config = dict(
    num_attention_heads=2,
    vocab_size=30770,
    hidden_act='swiglu',
    norm_eps=1e-05,
    positions='rope',
    rope_fraction=1.0,
    qk_norm=False,
    attn_scale=0.177,
    bias='none',
    lr_head=0.00981,
    schedule='wsd',
    decay_shape='cos',
    batch_tokens=16384,
    max_steps=8069,
    dataset='wikipedia_en',
)
Each number is 128 + 24 x the weight over the matrix's rms, rounded and kept within 0 to 255. Layers, rows and columns count from 0. Numbers have three digits each.

# up: layer 8 MLP up, 192x64, rms 0.222, rows 69-135, columns 0-63
# down: layer 8 MLP down (transposed), 192x64, rms 0.167, rows 69-135, columns 0-63
# gate: layer 8 MLP gate, 192x64, rms 0.217, rows 70-135, columns 0-63
up69:127106118132145131098113126128106119115115168110156131131133115162158126068105161110165147070146122104113131116125135156096148129117086121137140138105156089172122160154130120120084127167113139
down69:133118143106144155116148124110091147108147121165137134129155107108081091164137139097118169162117102162159100121076116110154139157141154102138112175140169133120141168118121094139094060110168143
gate70:128115101112089120124120124121128104109135122125132100142079173129154093111136109161190148138133164082117167152091095162142137144127111070172137096155113158115138092101132138112134137131154146
up70:149138127149169099145157130118149157091084136087122167138146114159115134119127135119116084172099121172129102134117103139143110113131122126078113146089120110090107135120128160142184125126137086
down70:132117127139101144113129165117145112118141151118142118142109137135148133132148176102059143134124120132180143151142141109129123108132108136125120115103127165089147165156122139099140149172117097
gate71:086116140133136132136127173138144150136139106103097123128130091135143133107155118135088133145144117124156142105151173109171136107096121101172120137146122134156146152115151148155140135143157137
up71:137165128121132160189164137142166118106088148127113112130178119153137141178137130123097160143092070111079129100163100119096123103138141148115117121095150120138110153098102090098154154153173082
down71:055134138181118116168114156130121116086098126142103125114148132153140133135191110178083112167126081106124114135161152138152143089095067118130155117128088122123133125052130155155126154132186113
gate72:127115137132080113124165112144125119133131132100108141123108134153122095103137128147164135133108067078136100145131153147152119138156145126167157081120089106154140144102158149099127119145115143
up72:088131107115120153094113115104136109130117101147138102122118073130106107141109073146112131126113149145128111110142107158111169097082115138143145120123149138118083135125157123135165137133110140
down72:146111113145142140174118153116097125107124123134130114087175166120161118131094161124093096119141138150111153109142151152139116136109132142125125164130168163115137140129120150130138107104153128
gate73:089158125109128147128102121122151171142072183167103074149125069113117154133161149122132117095097142126132131146168154137098102140114126097111086125130171126134098126097192136114154082131138115
up73:132136174134121130116157061141186154150137146124151091136127098112102128112126127124086098159130123143148120166156148114135116123138156116089125133143144168120101131129150116124115112122161090
down73:146120132110077124121148179111101121117133148136106138141093154099156083101097098109171132080117137091097166127109140173124134157095145155148146127142134085136177120111130148157120154088124133
gate74:136151127118168158152137141168133119140138104122133109160122146106140144136103152134157114068165161124170127146118116131135066101141121084157108188150137112125135149127118122151129104094161141
up74:130124136088098117151134155167147135103143136117157147124106121112145142116148129108146118118088141144125103077111143118139186148127155154126117120141156109130123144134148103105179162143122107
down74:156120131106123165132132129150098153093169099108105112127171146096195151146117113149141133140125091157141102117115172136139165157173099142131110107138125164137142111153112098113124131144114129
gate75:144128128155139120136116111091167128114138127125133098076150087130102101125132125110145142138134129123127095128106148162134181122095130127108127107103143125116156174121125113090107106145111148
up75:126078160107107079106155154140119143126161165163139138167137121117097142136101142125157135110135121120176095145154102087121116140141135086121121167137131126137089115163176107112118129116074112
down75:131188090130132127159098098118128149151103099092097128133141136125143115114120139123098154144150178127111157151108148100167094103096120164147104126099123100119132121116085135151160138111143117
gate76:129138160120113116147107137106181124107129144106102114120133105113100114107151129162091140139105080108162119120126158122117113150121125163145126100096128138147113124151133098107145119094156156
up76:122113149109101123134113110169128154143109089105155050142107122114136139161114070076133077139113129168110136127116148104140139158095118159109133152097123155089113110180145132106138150062108120
down76:131127168126153129118116111163137129155142105148128147131073142146185120112076095084176073102103121144076161133090125136094120138102140151083154160125141125144119094160143162127097135134041146
gate77:130143138099077098084134137136132148139156121109126141102166168142132128139169149114129119133074106147119118111172130114143098142181113140084128123129115093108163129140150159100157139140150077
up77:185158171128116143113128123107136141087132143139126123150132136140112130090163113103101127156128141103132137138170104113145129106119130124122129102122125088156118137106124114137084154101142085
down77:171130123111158100131086123157112095146105123146152127090100117128102120115155098126138090099124110151131147104097112112117165122103135090134163151129112142107139102151155109087133118123116144
gate78:129134121114131127134100148154151112089095165185132142117105112121098129139142098134100106103138151115184140119118148144093127131112085095124118110144150112118092126123107161103111136145186157
up78:163095111152143180121173142164146140115148111139090120163149136132111148155093147134099126095110111142125113116104124125144122102159106079140182113134078132122142128090131136151092095162117147
down78:119144110115109100129095095077096126115144141116139142139084130111166124074106116117132144155130140108121141144169130108118121120138134191126072150142144132122138159149132116132148144134145137
gate79:111095132130112116090108117115117112111145099164144151163142159113111133097076121106135096152099139143120133136075155163116141126127116113152104089136151051088104134130132107156113137125108127
up79:102150128119144142155129105137116153114122150155138104119116107116114149147120075140115083133113145148127137088147167097123120094127113095120114151145143170116124141141110084138135176126155091
down79:127085125133134138111151143131122141133138110139149142113131132104153132114056146090119129151099153129159122174100085145132159117131161144141116097144168074108109128154128137148146108116153110
gate80:151141143142168121125130134200156106140110102117112128143134144117124119099137181145119153158121118172157103119127133129197098143084134127126121134163151177110161142131106177149173096119101085
up80:111165118136155095101136176122107088130149100141133096091200147092179125129142143119147132117119130098098140102114160111111065152126121116127135132109157111132147132099135142167118059120127117
down80:155114144120197095094135102149175147141131121095144134134116116119184151091100162126138137135111105140136084135124114142135128173110192137107119111163138171110134162124135141106131116150122091
gate81:145138176131113092140170106142083118133092114131108115155159164147115105083090111126142162086092125091126154130124163119130120131132150106130103148142159166111093157144077122103124121155140113
up81:089088102161162134163128143129144139140152131147085099115133115116113116083137077119113118121129120134143122097107130144095134133133160120125135136173149162190131130094105164101108126154150103
down81:150152126133095103104130083122087119130189164119113168105069135123129122130136137135118116147104140138072146115116141099132097167108117152117123140142088116150130132111137109101196115100121112
gate82:108173156153141136122144102109127143131173131111191128145128106138147126141155079134133152162154122152105103093134127097136117111108155137146170084104149094151090153157096145160138105125119132
up82:116132107132130108132154116115136111139136124127115168121117086133177098130124107122147173098138121147119122123140087121149118115133148131134125142147109145154103130116123121123174148123139170
down82:094150128136132106113147119097113111144164117160154176121155116136135119138172099129126140136139102119096131090152135125125151117161128132162107093143156099111115155098109134130106095094081132
gate83:111168125128137128174105106177115126088140111111123138187119132110169147158139146125078080068125135141173107099131139119074156119147094139131138144079162112086087145116141114126140126113113104
up83:130097150206153140129121097130087129132119125146104107086139153093122166097146109126119174083132135129106123144136154110134196182108148134080106137158130139124119131154142141092113152114084116
down83:140137159137144151134078162099122111142122125118147102126162119158132165161117166091101134102137081048085180122152152106090115170128109092104089145096113134119116121167124148118125112119125139
gate84:098125080103096103109129114083109110083111148073117126163113144133178109112149123130113160076142131149155156110151132117139116163117115125135126146138127139149117106127118127104113117103148137
up84:136132125164154177140119151057084128099183136159070139140114088115080103113158105143166163144132130130119088108185138146128168114154108119144100125128176163163123157114129076113143120111148129
down84:138120100111135172122113162075119164124154172157104159157126127139107125116132078127093153119117117095106114128151142102121091147135128107156075133113169166126117186129135083116146123101188103
gate85:083128138120141143138138140077149171101145123120135164116099126133116126159139118130114136128110093158110089152147129082110114084142162106126082124180108180124136119098114116130156152128142107
up85:161136144163109125115143128125137113117118130101133083109083142159098136143106094150152127138103123135149132117144128149163126149112155099123150095118155116120127149122141111113147139109141129
down85:172131140126128162151141143105147090146111128096125078144152111112112131097152129124120143168143149122103101146161112129135158123113097118129146134134153122124096133119134124128181144119176117
gate86:130123123108146092120102120162137134165177098167103076124115177145164081117107132107135122116158110151171130106155147130109101133179145128129137148115118105122122144157108076172113123111184144
up86:130082125130093111117175146154122134145141100134127118126117134071151134161149175177105079134109059096131126132151092194133108062079162092167116142144105139181119115073113127141113199084130120
down86:139137156153121069138150081162165154184166100100104067134103125128150108084124114130155118122134066188138153147153085114147104064168129100136131138122104103174112127117109127157142171110149128
gate87:126108114140115108139128120135130129091116113167150127150109154115127119118133124100111122113121165132156101113098121106122098119099135154168150151161112109123107107167117081142182142134113094
up87:126160163149102061155144138179111124148159134138177112104167100128149111145134142127153077109178118102160138138100143087107100077131149074108128151110110148126165138117129133130135115163125134
down87:150174173115105112158111150139122152075146168204158078138137123119145102115125138138154072090167118152189125091117108125128118134137120107135128148133082183117128132115110141148144105167110122
gate88:110121116153101125153111135112122175075135138149109116115091123137123119094132123139106135128175115144140143105142137138090093100115102115151115082123115148113136088082130114063140124162156123
up88:099097182155173132177115158134158156124169116161100173146145154114094169079137156101149107109153108208203084152135086138115109098175100083157121135141165152075184119064148103000078143091133120
down88:121120143082137140157173169116131124127102124150169137169121162170161148117159147095130097113147159144110117131130115199124135131159125105120112162127159130131114092117124120079067125112066179
gate89:154105113076138196128138129109168104161124120152123133122154060138132135120155140143170153120124147128146103166112125167120160092153095122114138121138136155161119182118082108141127135166130135
up89:134115118114133110097141091133125143129135131162135105145110113145147131145118156109114130152141129147124119130114113159136137120129121090124137076121151152188125146109121114140123124170128104
down89:119140137110144198147146164121152100147115098122123154151161084141108137099149102149161178133146167118131099172138166145119119116167103143154135151136119106107132169131093106147156157122118163
gate90:173124155117113133121090140106133084158144130118167073127116098185117102099157124128131129133159147115120095098073147102121115143126120151194134120123114123083139142128136101123115159099164115
up90:147145095138154120146117151136135128129148135107127083101112107139139117127112157141177153137140154119151139135154147087137095207135138096083122147140120124122143146144173124115080141157126062
down90:117126120110115100113132161099139154061085097146123092128156126120116142138103114135132096099139113121108127161124125128113107133163157118079118113087126114175107141157099113118106086088139126
gate91:131109159165158170140158105128142123126116132175115065135110151093098138121092139137094096169113066076127157092152165142169083109139117115118104144124174156155159173135124162124135087106172139
up91:154128122142059149158117127195150137130116069083124146117090164129168157159126126136097069123136072133131132140180081121117107181112128083150139135129142128118143130121139114149144166095129117
down91:127146132098152176174140131147192117151168131103136098149152162097164133162110130102125068117071132169118103133113122108123074106125152136131119168143094143165144098148134139124109116120118091
gate92:097101122106122163119095157135124126169138109095130121110130147131145144156134099102166166110147159140128097154133142086104150129148153163108129118129129088138128133132138171168130111176157143
up92:128101129064172140117114122100124116150124141142114147127090131138121122141114131098157142121096126145138081151154128146097115135126117148100156125089109084120099125139168137146141141125141125
down92:168144125149106124119150135142123129103113132118133107129156105133104152100126142148098069127111110113110149082120111162138124120128133107116115128157130147110134119131088104109097128147094149
gate93:120096076128089112092167114075131163096113194167093112107111084126127106131145129124116081162133142154143131124139137082111125134112122117121111108153136159117151136085137120127124125133102076
up93:116151082091161112135121116092183103162119197095127103172143097160159123115145129105106179133085117147146083097165102135165146170147106116108155153094140150133104114135108098092084141114121106
down93:124178107136133128171125150112195049119135119146115116167158113163132127126135135135120134112106140138125088071168115145110136175138129161096181111121111111129158126156123135098102128074154083
gate94:169143166153111102127182106080117162117115113104112081147146090167172109111131096122113139145167113131140140149153108075123114124120151116090097153174144136096151115117096140130157094142144113
up94:120151163106138102148130100108162087149149132136157139083131135124150100130138146115108150156107157130185103147134098146100136129104090133132154127132123125160132174108119149162120090113190146
down94:118127152141096178148139126093119165145172097098129116129106116160128123109086114106147128131110118150126129169108156220111165134116140183155119134130140143122117128107122149124120114129117092
gate95:097106161122088133125107154139155124116176110146124156181138118123148128132130191130145118122169149120141077132101159068096134110126119114134145160090126127140131117162119153156176129149092128
up95:124084131170106178158138097150161096162149107106108143131130115131135139138110118118108087124128109121128112110126134098128165120099127107114165115091144110137119128175123164118134124149149171
down95:125149122154132112134126125156129154143127144149121191143135116143122121139153124163162121165153126106126138155202129113121117184138091151130109110133114143092088142121103098142118131125120112
gate96:117127096145118119109110144154143103115133092137161139124154184111172150128137100102111103155121110157113132133125121119108118157111145103160118146140130110142107131171115149200159146094138100
up96:130144184123118094165116129143107107151129150136122135109142137176097154114109098127080124118093148115120133114119113124127112125119113112062119122100168104116115101120124120128117138130126081
down96:142168168128114112122121116124121129127125093125087129145136091174094148126128114136115135094150118141099121096110070121113085114148093117113144125093105125103111161093152117109092079162151111
gate97:136114115141132122096120115093113093134113106152108101104142117130118123090151102112105122127134111095118159129117168132131137099125154096120112132149147135144108102052122158122130129086104134
up97:151124106142127128082126141115114127107154114122093101092149131134122127105123106146100146146090095126132155088127146126111135095120175111080120168132145118119109134102131128177129142106109102
down97:095154113101141128182167116158143177115110151123165157126122132152134117140123148158157099135134152113112141165151129139101118159120120169123123093146093182117134130147126138112125133144138130
gate98:111154149168104159124131124164146141136122133105166131134138111156161125111175133130119158141155117078134148168099129105130134146143134130147127118128142110147150156088144138131101122124151178
up98:112090130105121148128129124105106108108122101134117149129153124143177114131138131134132102123137108134091126120131165112104094089128124119138145141128119083094092135108136155129093109131129127
down98:115103105155090102122152142135163094138133101099099130098123150142148125141125140137118106135136128152111078147112117144127123127152143133130130132141145111115120087114113109063085098160117117
gate99:102131123140124066080108158077138109119090173097121118120097132142120123108099097116135138111161111119113128084088129103130156143145123075117130153140115165119167130123105120112161138131173063
up99:144124101123085120120131112109093156132152153172134102138168076132131113154135144146192176137163135131114158122168119075139165114131122109130133151180116174122143126088152102121129111149116114
down99:103134129108150124072116186077142139126125179166110086125100080133118077120101130085129168117179110138116149091105088083128168108115137079132153144130121169127153109103113127115141166163137099
gate100:173137148158164110141135135111134154148127118122120132123171185129135175113165173119111098154116130102084157168112137120160124170085141126145131121108122130115156083132145155087118111111103111
up100:090080131124102107126157130139086118115125177117119133086121096116134085131147149147153133133114133124143110125143157127134175093143132084103114104152111135123154142162144115108157119151158147
down100:155130156162136127163117124105118077160107126168153142100112142082176118080124115132129100165128102125100178119103129120170114145095133110141118094133160099113149104119130117131111097098112126
gate101:124103104122179098117122136136161160114124157113095077151126127161160143151147122143154112096174094131106153133128119148176113095119083123150090088117124139156134092147125106149132132105122121
up101:141151126133130128135119145114130103160110089095128081164129140092130113156114099121143126092141146146105091124075125102130161119131077102150132115202146175121119133149101160100118097088116114
down101:133174122141086144105148122147153144129191141161140108110106102159144153128068123113113127123093169130082141157151125140139124149100101109158126137176132135137125104094094121143068125165168127
gate102:102059108154130152132158139123102091078128137110165100117126158113137106103166097132131159106178059131145133137147132135147150166159165113118136128146109146152146123101132111109157134135105132
up102:133136074116124122118164113110157103156123134155122156139124150104137114099134134136154107123158152133107174115161132119102169186124128144106143098119163119146099154114143126126107133119120118
down102:129126151148124127146122149128116125165168122136103125074148130141109112130195109135137106132072158130126142092096135138131129118134150092125138129129130101135149147141122109126082122170091141
gate103:093142109143134135163094168123132159086150121114103126128111138149141116133137140156143168140104117157114120156142124180130184132121151107105078142124143136117151115144142148141161145166127125
up103:138124147125128124136118091138125061185105071140139117139140090142147132132099129144122144049178166110140133138136099095143151129156123078104132122123082100092126150082152133136127140110162166
down103:104121126121116126152106180160127154077167150122137115091110138129116110130177139119146134200081106138153150124109170188113110141130142146154102142121141148137133126185140116111133125172126089
gate104:129113109074130139093096138176121111148147085116116132143109155159135153143110149151133106120116121112124127141083137160110131155148086174155128144157096117141147135128112163118129149169152119
up104:117123152161130098140170109111128131097143162132114147138080095096103086112147099123121144126155151181147128157132122135128096129103134131122142105128121138075143092140137153115170143139117128
down104:143114108088132147117068152130111123123142096116142081136129142186145164139101156149145122126093113087112145137114146134130138133152106127150123122125153107145126155137118142115107107127140109
gate105:096117102112131161083082107142138141121123114143095158171119103125113150078104157135094177138070155156153121112181158135094145126140134097114128125115115115134101129106126146148150146127111123
up105:122103165126137127140110101125109141163126092137108135057107137074125126105141114115150128123149107115132107123167128109145156119157096158139164127096140151118116152160160132120150153096136119
down105:136118112091129150104118123118159101102132118114095126183137120121144154097104145143077145118056152170111137103138125116126145159111171114128117114118088136133117158084108130146148136126082108
gate106:132152119126145086158109117136134148148090124125063099149115113149130080108145098153167148115141134118121130129083102151124174069136170157106111136164108147129141108082162158115173178157172125
up106:089127107137091100136156111091101126103068069116118148105092130113098132116133100140123141165145149129105151151141137127140183086104134126109117085093085140111149108134135089120164148158126115
down106:131144155132143083132130117161142164170103171116089118161114125143076076150154097127111098103149168110143139103083142121125143085131147165115139129110117140143106109111152126096138169149101120
gate107:118140154106126118137121163125117155121081144071104122113108083133117154106155156136108120160149139136147115144159114107119127159133130141100126098145074134136099170095075117151175107134170110
up107:102157127119089149111143146115086120150165128163129147131126136164080112131087108140103134117069122144125112138152157119127135129131110095118091134148148108135143129142129141155150132166102120
down107:133095110147127147154107099155129152108121112178149109152153159101149124154142115099135162068100094116101140106128093161113135115153140158127125160150189119101135112153159128096096108109123130
gate108:126159108094147133121082130141150145104173137140108093111078097128146153108125137091090097120146115133188128101146128168105167137123122088123170109135141115108126136147187126104132187163140162
up108:120109111129120194117108122170163143131144144102152160123119136133104174127114093090132146131120161097163097103140101068095125078097106110131144154128132155113145070076130115143184142138095099
down108:118102146145099112130154120079099125132044139128134081179148127094138080121168143150145128116090095187095111151123127139143154138155147159106095115106139098125149138171095111161150094100138123
gate109:156148114145143113082115167139129120124174145159129158137148165166136140134119160140132164117138147129120131152071120165174151165131142128140099115156152163106199113126129149107132105125107118
up109:165139146118180161145142157107130113125132145094125167115172118119127156107124112160103151110126116124102126147133130131154119148135137153105124160144152136158142131122098163116121132118139115
down109:120123137130112154169138083131136103133129106095127128092125094102126126110139105132125086136117121133154132106156141143086153132127105155104154139134071088117096092126118143165120165173115159
gate110:089106095133139129119099162126127160117173152138103110140158105179128128128145155115140126166122134140131147108121103136110119119161135120128126127131116097176120108132153154140127136166141154
up110:152167102133116113154129117134092138127104100158120161135140153109114114121173144116118134140126106150131081127136138165151171138117117108173154156082150138162171117059107146134116138138144121
down110:131102122132138157136126149135154132094173138132138113133132147134138153115090114130137133155122136126124163123145081116130067129152142142099127098145099111097102165174170157081149119130142148
gate111:129082139108149100117112144134155119095150161119104127125113138158142094144131129101113139111136110144140146079143139111132122154127126115089132108071147145130065117100123106091118110120129126
up111:141113058078165147111142101119144131107138120159127078095123171129134125110157156133043083104166116080119183148085117158103116185135184164128136152099064143164106100107118103149081128101122126
down111:219171113144139126102129155094179129166098108139143083088107126100126117110142124165142106137162122090110154148121184151073132113192114144142128158170120102130155110150137112149101156133076162
gate112:132092143130111124123151169153137154089136128130119148125113122120142083176083115105149202115119151142132087090185098116159147137130101127145137125125120121131101094120099123141125129144164132
up112:119077143080114111151124111152080131133120169132085134145112101113122144144116112138129123078129107150131095136106101164127158105141128096129084165127137136124144149149178105128120150118102118
down112:138131094123147126114147109132191116101124116122159121137149107174146144134112128136124096173139136124133125109141195097125125149144141132065141117136126150112139115098105119120135124135155127
gate113:158154132165110095118142179164109119137184136114102099121166141140132121084145127108107106134129134107133146105131109098152128135132137090133145165181118138109155139104133138131142081162130121
up113:159116159112116129182122138102117139091102154143150163149122130132123129096133091108134103169105115109098114166095108117113155096140152065155096124136137128134133115143114130129131090140133124
down113:135125125132125117077140104129106131160143102146131124086130109099097126163148117164128122118110131125096105107123126160121107169110114142129128112083115098140140081094168163092159147099114152
gate114:162108143115110112135153165148117109121156063107174118129089143102141107104138160089086059134118114127108114056065132130136150107127124071151134099121161167144130112147098091114151122098096093
up114:074153118134102128134143104128132129140102110124143138085142101161120132171148143099116188106118119145144095142096172172143165099109098129138167117119110148137121141151143132144104139146127168
down114:160108148122135172156108156091115126120110141170147164102141085154127143165154157122164123118131119136102127150075113121126180128098165126137133123112140121136130178107130140129103137148132100
gate115:158098138138134144100146138110104140089128131122065130142110143082120166147123149131131115107184132153132116150134125112139134153141139153105088133175095120121143127129113154105132107095124103
up115:130109111121103125150130143129138122138131157137104133094094038143074096151083109172121172161142158121134127113103096136129134093132117139089096149089124113157126137129134163166117132165115134
down115:124124123108092129158112109131157117136129148120154109083153118166121060104120121165157149125105131127126117118122132138114116088137111143125181143051135144124130125098147117165101124166140156
gate116:118154135121131129125128128154126185105133111134132114109134172110121139115131134108100118106142141093139125099106124111148090131149112150158122116178116128124167135127091106160093104101121144
up116:151125130145122118084155152122104098103161148181100145121149151128119148104127131126153097140130120135129143115109120151119115140132085133156109153164162147153137123097103131121127131156121138
down116:128143106138151123175121151112134073130103145123135119104111125143130143112117110159141137159114093124105130142130101140115136156107140132121125136081127128139100135144190147133151142133164123
gate117:141142128104105151106183155101160140130115145080124106149158151147194160133184155079112099129133126132118123102147162109149113131123123162129132173141123118126118105133143120154150151132140124
up117:098099065147154143102084152139109107117110156144110161149084127067106129102082112124160136155120098131148111116160107119100118113106127105142128138106105121140114078129141100101135168177120165
down117:152095148107094117111118101114110124120119129087130172108131162138121127123161126104083141151140119139096144145096124142078093111179157127138118080127186143123116134175141154159146112112151118
gate118:158127151125122111092163131121130137198111111130091119115148107153133167144151171140121100092097130132127160119092125121129138148130114115110111148133134132089127158118165094094124125110127117
up118:131131156118110068108091126139103113146115128122107146107137157140113162177148155155121102158099115118125138132098112129129130106142137117162094102136136122132107137100162126103088133093138173
down118:117117143112090075117166175144127109130134103140116185105121148122150132157126119122097148103124150142150140157106134137109150132129101141138114147136137157154124094117141115116134163155132136
gate119:133079130114090108143159162149123162125097154124138130109163109120136105103125104124121170121093121128140155098130126172144113093151109144130102109155085137107151165134147119102128087141200153
up119:139102152100133071204182132154123151117114154154140164131158120101105179103125125138135130078066147142153125113149113110193100106140109130134082093118116152129159141128108111081104078138169108
down119:138108136122120138131104209136126157092096138140142097163126150129121174116124121122154113137139138136113133091180127147148101102137079131069126158130115135077128156132131108108101116153095136
gate120:127159106133089130106088144133137095139130073138101105126145115110210115124162173120157109130146132106127133133149131063120125134104124105136123130094164131127138162135110098118146126134078136
up120:121144117135112065149134135077132135136102147124106129106141112154092144078130155147127124123059109135124183074098102144212096141090137131115155105130112157122131101114126109117142085147129120
down120:154138101161138113127158125111155130161081174119126148090136106176117133105130173126120119103132152167107154127105130092176101075149164157126140098165101145092179136129109094132116085129140127
gate121:091158107085106132162140164146127127115129118124121125174148122171122143140143128102125134094136136190121087143138155121166119105128158133113105129106121122155134107118129147082174148144100129
up121:143129092141150112121137158121143150094085094138141150168113144121152154153157136111149104129143132130113133184097129106156107138099108130124103149107142082180125083146154140123136127112143167
down121:117137146124115105130130111136117135141135151125110107113133116094080095120139100139155143153089128103132104086135100122093137136110148138158165114126110181082129153096103123145120105128119102
gate122:122120146141137136144149156136091144100132131169098124110121155126105110101121108117141123113096109131110121121128118130146141135144113113108109142157121097117139148142112146144151123160147139
up122:117165176135157148130116106150116125129114150099141089155107111168170131134088160097120087137131126122120099113114133135124120111133077121109129152147104118157106124131133162150172096138158123
down122:138114090120128124137096188117162136124127115125144137119138131107105152123143106130135164124143137144132159156160103120107123140115195137137125105111126120122130149127128105102082123098093115
gate123:134092141118110137087124128104128139109151132134094118136095121162120139125122145131136079104130117084123151136115144128149110101176130096154088100168086155135172142074145093120147100096117114
up123:123116138102142142099108161117159083198143126151143114142118153143098108105146132083154092139072152144160120148146101124125098117147107153121109092124139112095081129132135133118115156130121076
down123:088152175114099111152144134119183087134131121119151155137156142139107110111134128139127168168110134175081140137097132146122117116142110148149112122099150128121085108164115164116093190109148083
gate124:151125123087118072109092099122116099145085102147114130096096164128098173157064136125100132107125122166181147114152178143082135166082118102160173088126149107125058131114116153128126151109167120
up124:129166073122116114077126089112099082161085137094113139166107124146091095131118153149119129117121171178154117121161128177093168107133154090158152112132139125151086134110101139090125131098132126
down124:124121116085142145104136106089133090151159106078149143116112142140116093148138104148180132122134091105179091124167113149121124186152116101127134109150104121117151114171177113119106115131136094
gate125:130103122141125124162088103145116107123110163086146141106132106134150156130131091116127117137156132140094140121090118108120129139155092135127108141150163110170144157131081156172139140127165116
up125:136160130135142138127126114123127112111134107108102149133107110160112147143158134157153169147126131152106153136096111116126160139156198118109113120149188138134135123129110136133090154115129135
down125:118115128119143056142140130137160149164146113137114126140128133115110110101108111124114134118079131153116155156159108101129094109126150139104136123117103142123133127121149094103139102099085168
gate126:179146129107128133096132106129101159089105168135091166115139128126134120116135162188167140133176093126111142156166175122112135157149158146134100124156138132142122141108130097089140157081124144
up126:115117133100128165135155163114116110126161070120137099141121159150157115111148137150133153127121169146103138161097133162139176111156105147137144164107139128108166131099128106073121170096132162
down126:141144109097124118152081145098134103128112119120130113132136115129158151146116145112114130130096138105102122179125191130107137125161154137117177103111112121092147132127110163082114121111110105
gate127:117125105098099092086166175138138120123103133135129112140099143114161143164130151110120070141123068140130108079064149154097155139134133097147120146159146175109139115144098101114171081132145127
up127:122150122164168131113155149104096112131174100159147133103107164121165131126098139152156136119121165150141171200118133148149114128102121109133137124099154148124159113126151123124097159137118126
down127:108122116120100104103144137118130097115113116134113092159109123105136129148142121124153065136151131144136113111153130111133090143122135093145096095141149165074128115093159117117106070108135120
gate128:130144099149103181142128165127149154101110097170191090156110143173151122125161105142099141160142115125112154082127167117093162111147114136170147146124150134130101138147140136125131120111093110
up128:140106129103110121149146111165140124130129110133098179142189142112093064143099141149137091109118115130117096110169149119150138099144139176121105116124115093150124115113104083119158099136158127
down128:123113126144159169140097143108139124090138152116185115131111155146144136123128114143131143149118119084119171121075108106102111159104126094126132114105133150128117129132159164091110143104147108
gate129:116153131117117150149132076124095153122112135116123165160116133099132105119119141180124113115134109092130137158147124131142122130119141123141124139145128157145139183115133111126103106102154131
up129:071118116151112165160122093085130123122158122128157107160142137126142174146099153123133121133125102144099092149101151137149147135099140153120124148105167134139113115133079119159104074157125118
down129:104142101140104118137110135077163088143138123117118098162168103129116138126127123110098112115109100157138092167146104134137090107111158145117120117110124137124134119100110093141124091154076122
gate130:155114130151126101118106119127074156154072136154174097134123135153099133114095130134077167118141098115110162129158163088128102147124137115112116139111103125128146151177154129111089107129131126
up130:155130165147139109146107142125081150138129125110106170161099094155144123088106156128148108128123104111124127143132120100145085121176152143136131143145164126119127090143139142159141102132140127
down130:174131159113127098131146133108159121162163092144108129113116162103168140124140112131171108130137134152149122132178141112117114143152134130149148135139139127125089101140101154157122139146115172
gate131:162202123135144079123117112094144097120122129120135118100144114152147166144119105120156072112205136135136134110130137127133097133108119096183122110122114153144139155133119138095164116132168141
up131:124135123147099145208145062070126192097087191115108126116104090156132138130135119114100151153122118111152102068135161120099104139076122138086162070119138126108088166116140119094098118158074119
down131:159122131153131171172136127128113166115074194127107144150106153149102164135114151151111166100100101137174080075122115090117153115087135120101154088147133100121099117148134110116098119138080099
gate132:138123165123153139125144111165109132125139139117134100089087146112099128148115068134138112124158109120131109140132147155139118123158167119151116131173108125130096151087142149099141117124134095
up132:101131109099116083111127152114100136147119088184136141157120138119153133112122173114081128104129110171113159148121145140087106129117123121117156158128179105092150101148149104136133130139098099
down132:122090120168115130128141092128134183100133140154169139114130134168171142164128142100111145113153148173149129134085159126097124145154139124180109123139176118129131125153161135106135134110140134
gate133:172104077131150110131186103102186117143085129131180090139104109147104130119132134111104125148142155134153122153122137145088092142135116127153133125122111124096130108097113108116128147137145063
up133:129100124142119118160178095124126128126161163149132136079162109134135094106115150164123133163099134155119158129130170157138134124152138122106123075122173110087117122136130109156083137126140144
down133:122144130116155132114143182135109142111100133110105153136149138094102154148156118134116101107116095128112130091106104117147116127086147156131086162095134109176132133100135155143102137097127156
gate134:145151111130135127139140147084098073120115135142098113069115129120178109094152090163178108118147159145128136139120131130163077133141158108121095121106174171128115141129118100145115116130117136
up134:102132120153176119114111094157142124141150141137158133162131140131101097131120172146099142110110132123100138100095127166164109124137117135143171107120100123159140116120086179116102154146151124
down134:176127112158119123139117161115127132141131143079055104129143149131185126101107129166187125157123140149130157127132136134127102100162124123106115109119142139078136132145122130136104108113147144
gate135:126134137145126153086130148150144162151153099123131098080170195113102087136121169133112150126105124109155113116114127134149129113210134134146109151144114134113122157157140128144138148107105123
up135:154109124094144115141096149131104084162100131117112124127094172110142125096139146127149134101115141190132111158090088152120156105110143131128099092173135114104150122108167117090117164130080105
down135:094141130123150097148128160143082146194154119134121133125108150119177143133137154142150149109152173115071136162122141111097129151130140107129102107137141108131112148111165122072106115106112127